From a checkpoint of a small transformer trained on Wikipedia.
Size: width 256, 2 heads of 128, MLP 1280 squared ReLU, vocabulary 4096, 12.6M parameters.
Architecture: an embedding shortcut, capped logits.
Training: a variant of Adam for these matrices, 168M tokens, 5705 steps.
Each number is 128 + 32 x the weight over its row's rms, rounded and kept within 0 to 255. Layers, rows and columns count from 0. The size above them is the row's rms in percent of the matrix's.

# layer 3 MLP down (transposed), 1280x256, rms 0.0725, rows 1050-1074, columns 192-255
size [100 104 102  92  96  95 102 106  89  96 107  99 104 102 103  93  85 107  96 103 104 101 101 108  96]
[[151 133 166 144 145  68 104  72  65 145 130  96 174 101 208 167 131 140 114 101 125 126 141 118 127 174 149 157 171 109  85 110 162 111 125 147 119 130 167  87  93 143 172 113 148 118 154 177  98 130  82 108  63 133 193 125 146 123 184 157 137 129  95 151]
 [ 16 104 146 108 158  98 121 127 151 103 116  90 136 157 116 119 106 103 112 137 185  93 125 132 102 104  89 156 119 126 116 150 114 133 177 109 166 130 140 168 116 132  96 124 140  80 176 149 123 144 110 105 113 118 167 106 194 111 132 119 136 132 152 112]
 [140 110  66 149 159 150 144  69 100 136 109 141 109  91 156 154 153 172 104 170 110 140 114 174  67 123 111 130 128 119 107  89 126 101 140 181 118 116  80 124 187 110 141 126 194  82 208  41 104 110 154 160 138 195 106 167  71  94 135 142 152  97 128  98]
 [141 142 128 147 162 121 198 136 190  74 168 115 163 132 158 183  66 122 139  64 125 161  85 120 183 113 147 121 108 178 119 170 132 100 126 129 104 144 168 120 159  92 128 143 162 105 108 183 108 117 105 127  97 119 113 184 152  80 181 158  67 107  98 129]
 [159 125 156 128 146  94 174 155  87 107  68 115 133  85 126 128  92  72 188 139 121 113 137  86 162 129 180 107 111  72 139 178 119  86 121  98 174 111 125  96 120 152 100 137 119 117 114 135 173 138 132 106  79 179 166 194  93 114 145 157 138 129 137  73]
 [147 152 102  89 147 174 140 148 189 126 101 137  83  60 127 108 116 147 119 151 113 134 129 165 168 153 202 154 159 156 104 139 133 176 181 161 171 130 103 104 107  74 109  80 210 131 142 129 105 148 176  94  78 130 182 141 151 144 131 116  93 194 149  78]
 [125 138 131  99 121 151 155 102 146 125 168 131 129 112 203 153 106 176 113 109  53 175 219 162  79 137 113 149 118  97 143 101 157 146 148 128 130 144 120 134 130 100 150 166 175 118 144  96 149 150 103 127 153 211 123 147  99  69 156  74 129 129 118  81]
 [169 150  78 172 166 100 113  93 176 147 117 121 111 124 140 135 177 160 157 149 161  68 141 133 160 200 195 119 108 119 179 151 155 163 160 134 137 166  39 141  95 103  91 155 100 108 145 127 131 136  95  82 116 167 121 138 126 168 182 117 138 100 138 116]
 [127 152  80  72  86  50 127 137 107  96  70 190 183 137  82 140 171 112 134 131 135 149 136 130 123 129 125 125 140 115 122 100 176 147 108 150 147 151 173 134 148  86 124 118 171 127 140 103 129 133 137 150 125 100 144 106 158 158 153 153 108 131 150 132]
 [159 159 107 148 137 113 175 138 130  97 131 107 127 176 130 148 158 118 162 137 100  70  74 110 172  90 124 165 134 135 139 114  69 109  78  91 141 143 146 114 134 108 121  67 141 108 117 166  97 133  95 117  94 151 117 173 110 146 141 133  68 140 197 137]
 [124 163 160 156 156 170 106 157 150 111 113 110 153 109 165 179 143 112  65 123 170 153 142 130 160 118 128 157 174 130 157 172  90 118 121 130  75 212 128 163 123 127  83 105  99 134  74 131  83 108 152 142 109  81 115 145 144 135 126 157 171 136 137 171]
 [171  86 143  79  94 109 135 163 141 102  67 183 178 155 143 176 183  76 109  90 149 139  93 105 116 168 130 119 168 153 189 162 123 158 154 144  76 139 123 145 104  94 113 178 166 153 121 219 150  93 103 123 130 162 151 115 134 111 104 148  88 124 109  82]
 [ 79 154 136 100  74 165 130  77 140 123 118 119 108  74 175 100 109 102  97 135 115 126 171 108 168 140 103 127 109 119 157 178 127 112 152 155  98  89 170  89 194 116 109 117  83 139 100 109 132  67  96 173 118 104 108 111 149 133 164 148  86 130 110 163]
 [224  65 154 149 122 102  90 136 135 110 115 112 128 126 180 144 128 105 137  79 119 120 108  96 103 150 128 117 146 157  95  70 167  93 132 131 111 203 181 152  85 115 207  87 116  90 179 145  74 109 158  61 134  92 128 138 183 137 123 151 171  42 153 130]
 [ 82 195 206 119 118 143 131 220 121  75 130  94 134 141 203 155 157 114 153 158 100 100 132  91 147 149 136 114  98 134 129 134 136 133 164 105 106 130 162  72 168 108 188 140  78 130 173 101 148 154  94 149 142 140 110 101 210 130 144 128 139 123  96 172]
 [ 61 184 126 120 129 109 121 148 137 118 103 126 146 100 169 147 126  72 163 163  89 123  81  96 129 151 115 122 132 156 108  99  99 156 104 105 116 105 214  97 190 133 134 130  71 123 163 153 147 123 131 138 101 113 125 137 109 137 117  95 122  71  71 134]
 [147 134 134 138 118 146 130 119 145 100 135 131 152 129 126 174 115 170 140 156 134  80 167 151 160 149 143 109 112 109 115 130  95  77  84 120 147 171 126 148 118 147 117  61  92 148 147  74 160 108 135 158 152 195 111 148 163 130 150 131 120 185 136 128]
 [179 122 128 144 107  67 124 117  72 143  95 144 128 104 157 153  83 126 142 162 142 125 158 118  81  83 138 147 140 146  84 118 110 121 145 138 151 123  81  93 162  90 180  58 115 130 166 125 165 154 149 101 130 168 126 166 176  70 173 114 113 137 110 153]
 [155  52  85 122 109  82 104 171 127  95 170 142 120 159 121 174 103  97 133 114 114 114 132  71 100 113 110 108 126 135 117 133 155 135  93  72 154 129 103 138  76 113 121 149 149 117 145 174 158 190 152  99 110 142  70 144 145  95 114 118 118 134 136 104]
 [165  98 145 153 122 114 136 159 151 155 173 156 130  59 146 181 157 162 109 150 229 123 103  55 149 134  77  92 138 105 159 103 156  39 122 193 109 169  50  88 136 127 117 132  97 114 112 112 101  95 125 192 127 146 138  92 133 144  99 156 118 116 116 148]
 [131 130 150 182 145  98 139 174  96  98 201 112 175  84 178 164 158  98 163  62 155 217 166 107 192 183 102  96 145 151 189 172 170 170  97 111 128 125 156  67 126 137 144 112 120 111 155 113 107 104 103 138 165 168 175  66 168 121 155  92 146 121 175 113]
 [177 120 150 143 182  61 117  53 138 138 121 181 107 105  92 171 123 154 112 128  84  87 115 124 165  69 115 119 218 146 118  95 112  89 106 156 133 103 144 140 166 131 168 118 200  84 145 124  85 146  96  72 121 158 158 122 133 136 187 118  68 105 158 123]
 [105 121 206 110 171 120 119  98 137 126 155 125 111 112 105 137 150 111 118 156 164 131 133 160 126 134 140 139 116 111  61 166 153 125 145  85 178 111 157 169 110 141 133 124  76 155 127 107 140 157 145 143 192 104 122 145  94 110 178 118 156 150 198  71]
 [112 178  98 108  95 149 100 123  92 112  71 114 166 108  49 159 166  95 121 144  84 134 131 153 137 110 131 141 124 130 100 107  82 125 158  99 124  90 189 215 208 139 138 111 153 146 108 104 114 144 107 157 146 145  98 130 150 148 154 105 184 129 138 184]
 [115 174 112 140 134 156  82 141 141  62 103 137 132 135 122  93 109 156 147 175 128 100 119 139 149 138 139 127 216 142 129  54  94  79 117 109 101 131 183 122  93 113 201 129  97 172 176  98 120 151 148  60 118  94  87 152  99 156 129 188 181 106 163 101]]
# layer 3 MLP up, 1280x256, rms 0.0777, rows 1051-1074, columns 192-255
size [108 104  91  98  89 103 107  87  98 109  89  97 104 103  95  89 106  99 102 105 100 104 107  98]
[[ 94 156 110 128 133 103 131 150 166 140 147  67 129 191  80 125  69 126 173 130 138 114 144 122 104 121 170 164 148 144 149 145 156  99 108 133 120 145 127 123 122  79 131  72 111 149 139 106 150 158 127 138 144 113 168 145 200 123 163  92 166 175  67 124]
 [ 95 141 118 136  71 158 133  93 117 139 129 136 142 157 109 172 152  74 138 132 141 140 163 167 157  90 114 117 130 138 149 112  87  97 104 156  73 124 110 173 136 145 159 164 118 112 102 171 104 108 116 109 102  82 164 119 143  94 140 104 198 139  88 113]
 [106  77 152 159 159 127 127 134 110 101 116 104  82 174 140  97 159 151  89 161 137 120 158 149 135 142 112 146 103  85 137  90 123 119 115 133 208 122  86 157  82 128 138 112 111 150 152  89  93 130 165 138 132 112 136 130 123 110 159 101 116 114 146  66]
 [ 80 149 111 114 118 140 134 119 136 165 107 133 181  92 143 137 121 131 156 114  98 114  81  69 164 108 100  74 162  85  95  73  98 108 105 121 119 160 168 126 160 111 144 100  74 120 176 115  62 182  94 214 164 117 134 122 125 110 147  92 160 168 156 114]
 [163 147 174 135 119 159 131 151 115 157 127 137  83  64 112  83 172 177  92  87 112 156 133 185 119  68 196 145 123 157  99 172 153 113  99 148 171 131 142 135 140 146 121  87 192  74 163  99 111 144 150 163  73  82 125 138 132 157 100 130 124 127 128 143]
 [132 144 123 124 140 142  93 121 106  89 102 113 123 109 148 168 143 142 107  93  77 143 162 156 200 193 125  94 102 102 123 151 120 101 148 135 116 105 149 127 112 131 100  94 117 124 114 106  99 129 150 176 120  99  95 170  62  64 114 124 120 145 110 142]
 [140 150 144 124 162 151 207 107 143 127 110 155 106 152 172 165 109 109 174 118  70  83 121 129 158 130  91 117 103  92 167 148 134  80 119 115 104  98 152 125 136 114 153 190 177  65  92  80 102 134 129 213 110 124 111 147  95 130 133 142 100 131 149 117]
 [125 180 172 124 174 133 143 188 126 126 190 150 155 118  97 102 203 134 135 158 128 130 139 124 167 119 151  30 122 147 134 100 117  94 117 108 127 140 121 128 125  65 119 176 167 100 132 106  93 117 128  94 150 120  79 149 144 121 132 116 157 154  82 151]
 [179  96 109 180 117 171  74  76 183 141 118 163 129 142 144 121 164 127  93 124  89  93  86 103 111 131 157  90  84 169 205 121  55 102 172 129 168 204  85 160 116 131 145 187 109 118 133 112 104 129 139 143  92 154 101 103 152 136 187  80 193 121 127 125]
 [119 122 105 141 155 115 122 167 138 218 172 146  89 167 110 127 114 100 151 157 115  77 105 124 132 140 138  85 112  74 130 122 104 100 114  92 118 166 185 116 134 150 105 120 122 116 158 123 177 162 134 123 157 106  70 111 115  83 201 103  85 127  83 180]
 [148 152 146  84 108 142 123 161 183 163  78 118 153 147 118  88 167  84 102 134 138 144 158 153  95 188 142  87 127  89 149 105 125 154 118 126 176  60 138 154  86 138 100 128 130 157 105 134 146 132 118 129 145 121  76  94 122  89  66  90  90 183 133  92]
 [133 154  67  96 113 134 129  91 155 122 132  84 118 118 124 128  98 140 108 207  96 161 118 145 132 158 124 142 145 136 157 164 143 147 169  88  90 121 169 142 189 116 131 157 174 169 123 169  99 102  94 141 167 137 105 115 147 115 106 110 159 128 103 159]
 [143 160 149 127 153 139  49 184 132 129 163 157 101 139 112 130 102 110 149 133 193 162  99 102 125 148  28 141 102 143 133 155 100 154 132 128 133 179 131 133 149 126  76 174 101 124 147  86 141 106  95  83 118 108 120 150 115 141 146  52 187  65 145 115]
 [133 100  49 171 128 162 109 154 151 114 145 127 129 146 139  87 117  91 151 166 137  93 108  78 153 148 161 100 142 186 148 119 133 107 123  56 167 137  95 139 127 111 131 130 124 108 110  99 107 189 113 167 111 123  76 150 124  90 106 130 112 168 159 108]
 [ 83 126 172 124 100 183 151 150  93 161 136 113 110 139 123  61 156  87 101 169 137 116  95  54 132 137 136  93 146 153 137  85 150 109 108 115 171 128 100 157 208 117 184 182 130  87 105 127 131 197  69 123 111  79 147 137 128 105 108 106  90 100 125 124]
 [157  93 163 139 137 107 171  60 180 149  95 168 144 113 165 119 100 162 116 133 144 133 141 127 132  82 178 130  61 118 131 109  54 157  90 114  93 173 164 181 177  94  82 169  44 150 160 105 126 148 111 166 193 120 147 161 114  91  99 120 146 176 142 102]
 [143 210 175  94 147 100 105 170 187 119 167 122  92 111 162  97 110 145 115 135  69  26 142 140 133  78 153  99 140  71  88  98  94 148 113 166 128 136  95 124 145 152 112 159 111  99 132 125 128 107 124 118 196 104 100 123 100  60 147 215 192 108 133 105]
 [141 134  83  58 175 151 105 113 182 182 169 113 175 161 110 113 128  81 132  96 105  73 145 131  93  99 115 119 145 134 204 121  86 116 111 135 111  86 144 161 135  56 101 128 180 113 116 181 125 214 142 107 119 119 128  84 167  76 126  78  88 124 127 125]
 [142 115 180 138 106 132  97 178 121 130 127 150 170 114 146  89 123 128  89 135 102  71  70  77  97 107 135 132 111 143 175 134 104 143  96 155 122 165 156 142  90 137 107 147  91  89 126 133 114 153 120 119 122  95  78  85 147  61 123 142 100 173 184 152]
 [111 119  98 105 137 193 117 105 135 147  87 155 110 131 129  44 164 154 153 118  68  89 129 128 172 163 232 112  90 137 123 185  92  79 156  88 129  89 158 141 112 110  84 156 140 129 106 141  87 106 122 174 122 130 102  86 129 118 109  74 109 141 125 196]
 [134 113 164 137 107 104 173 125 118 153 118 188 158  91  78  33  73  73 140 127 122 130 132 108 142  95 143 121  78 113 154 149 158  97 166 158 108 125 141 127 109 177 142 120 192 134 171 100 121  88 130 145 112  69  77 146 126 103 121 120  90 208 107 128]
 [ 63 140 143  85 122 149 109  85 108 108 101 125 155 148 113 121  78 158 196 132 151 162 125 132 133 105  80 167  93 135 125 127  92 117 158 110 169 156 139 138 126 152  78 101 141 145 159 138 128 137 143 104 113 113 143 138 122 116 130 142 198 107 105 150]
 [122 151 185 166 145 109 142 118 109 132 103 135 143  78  86 105 103 104 121 123 139 148 190 187 103  96  62  78  88 141 129  97 152  85 139 120  82  63 130 142 148 140 116 140  53 154 133 108 121 120 146 128 102 124 125 157 158  96 198 112 154 160 105 125]
 [108 147 156  90 145 145  93 116 139 144 148 161  87 196 104  94 198 110 102  93  86 108 185 149 163  97 120 142 120  86 132 113  89 137 148 159 122 122  86 159 125 163 164 138  79 137 131 159  83 130 119 140 131  24 110  74 131 106 125 164 144 117 148 106]]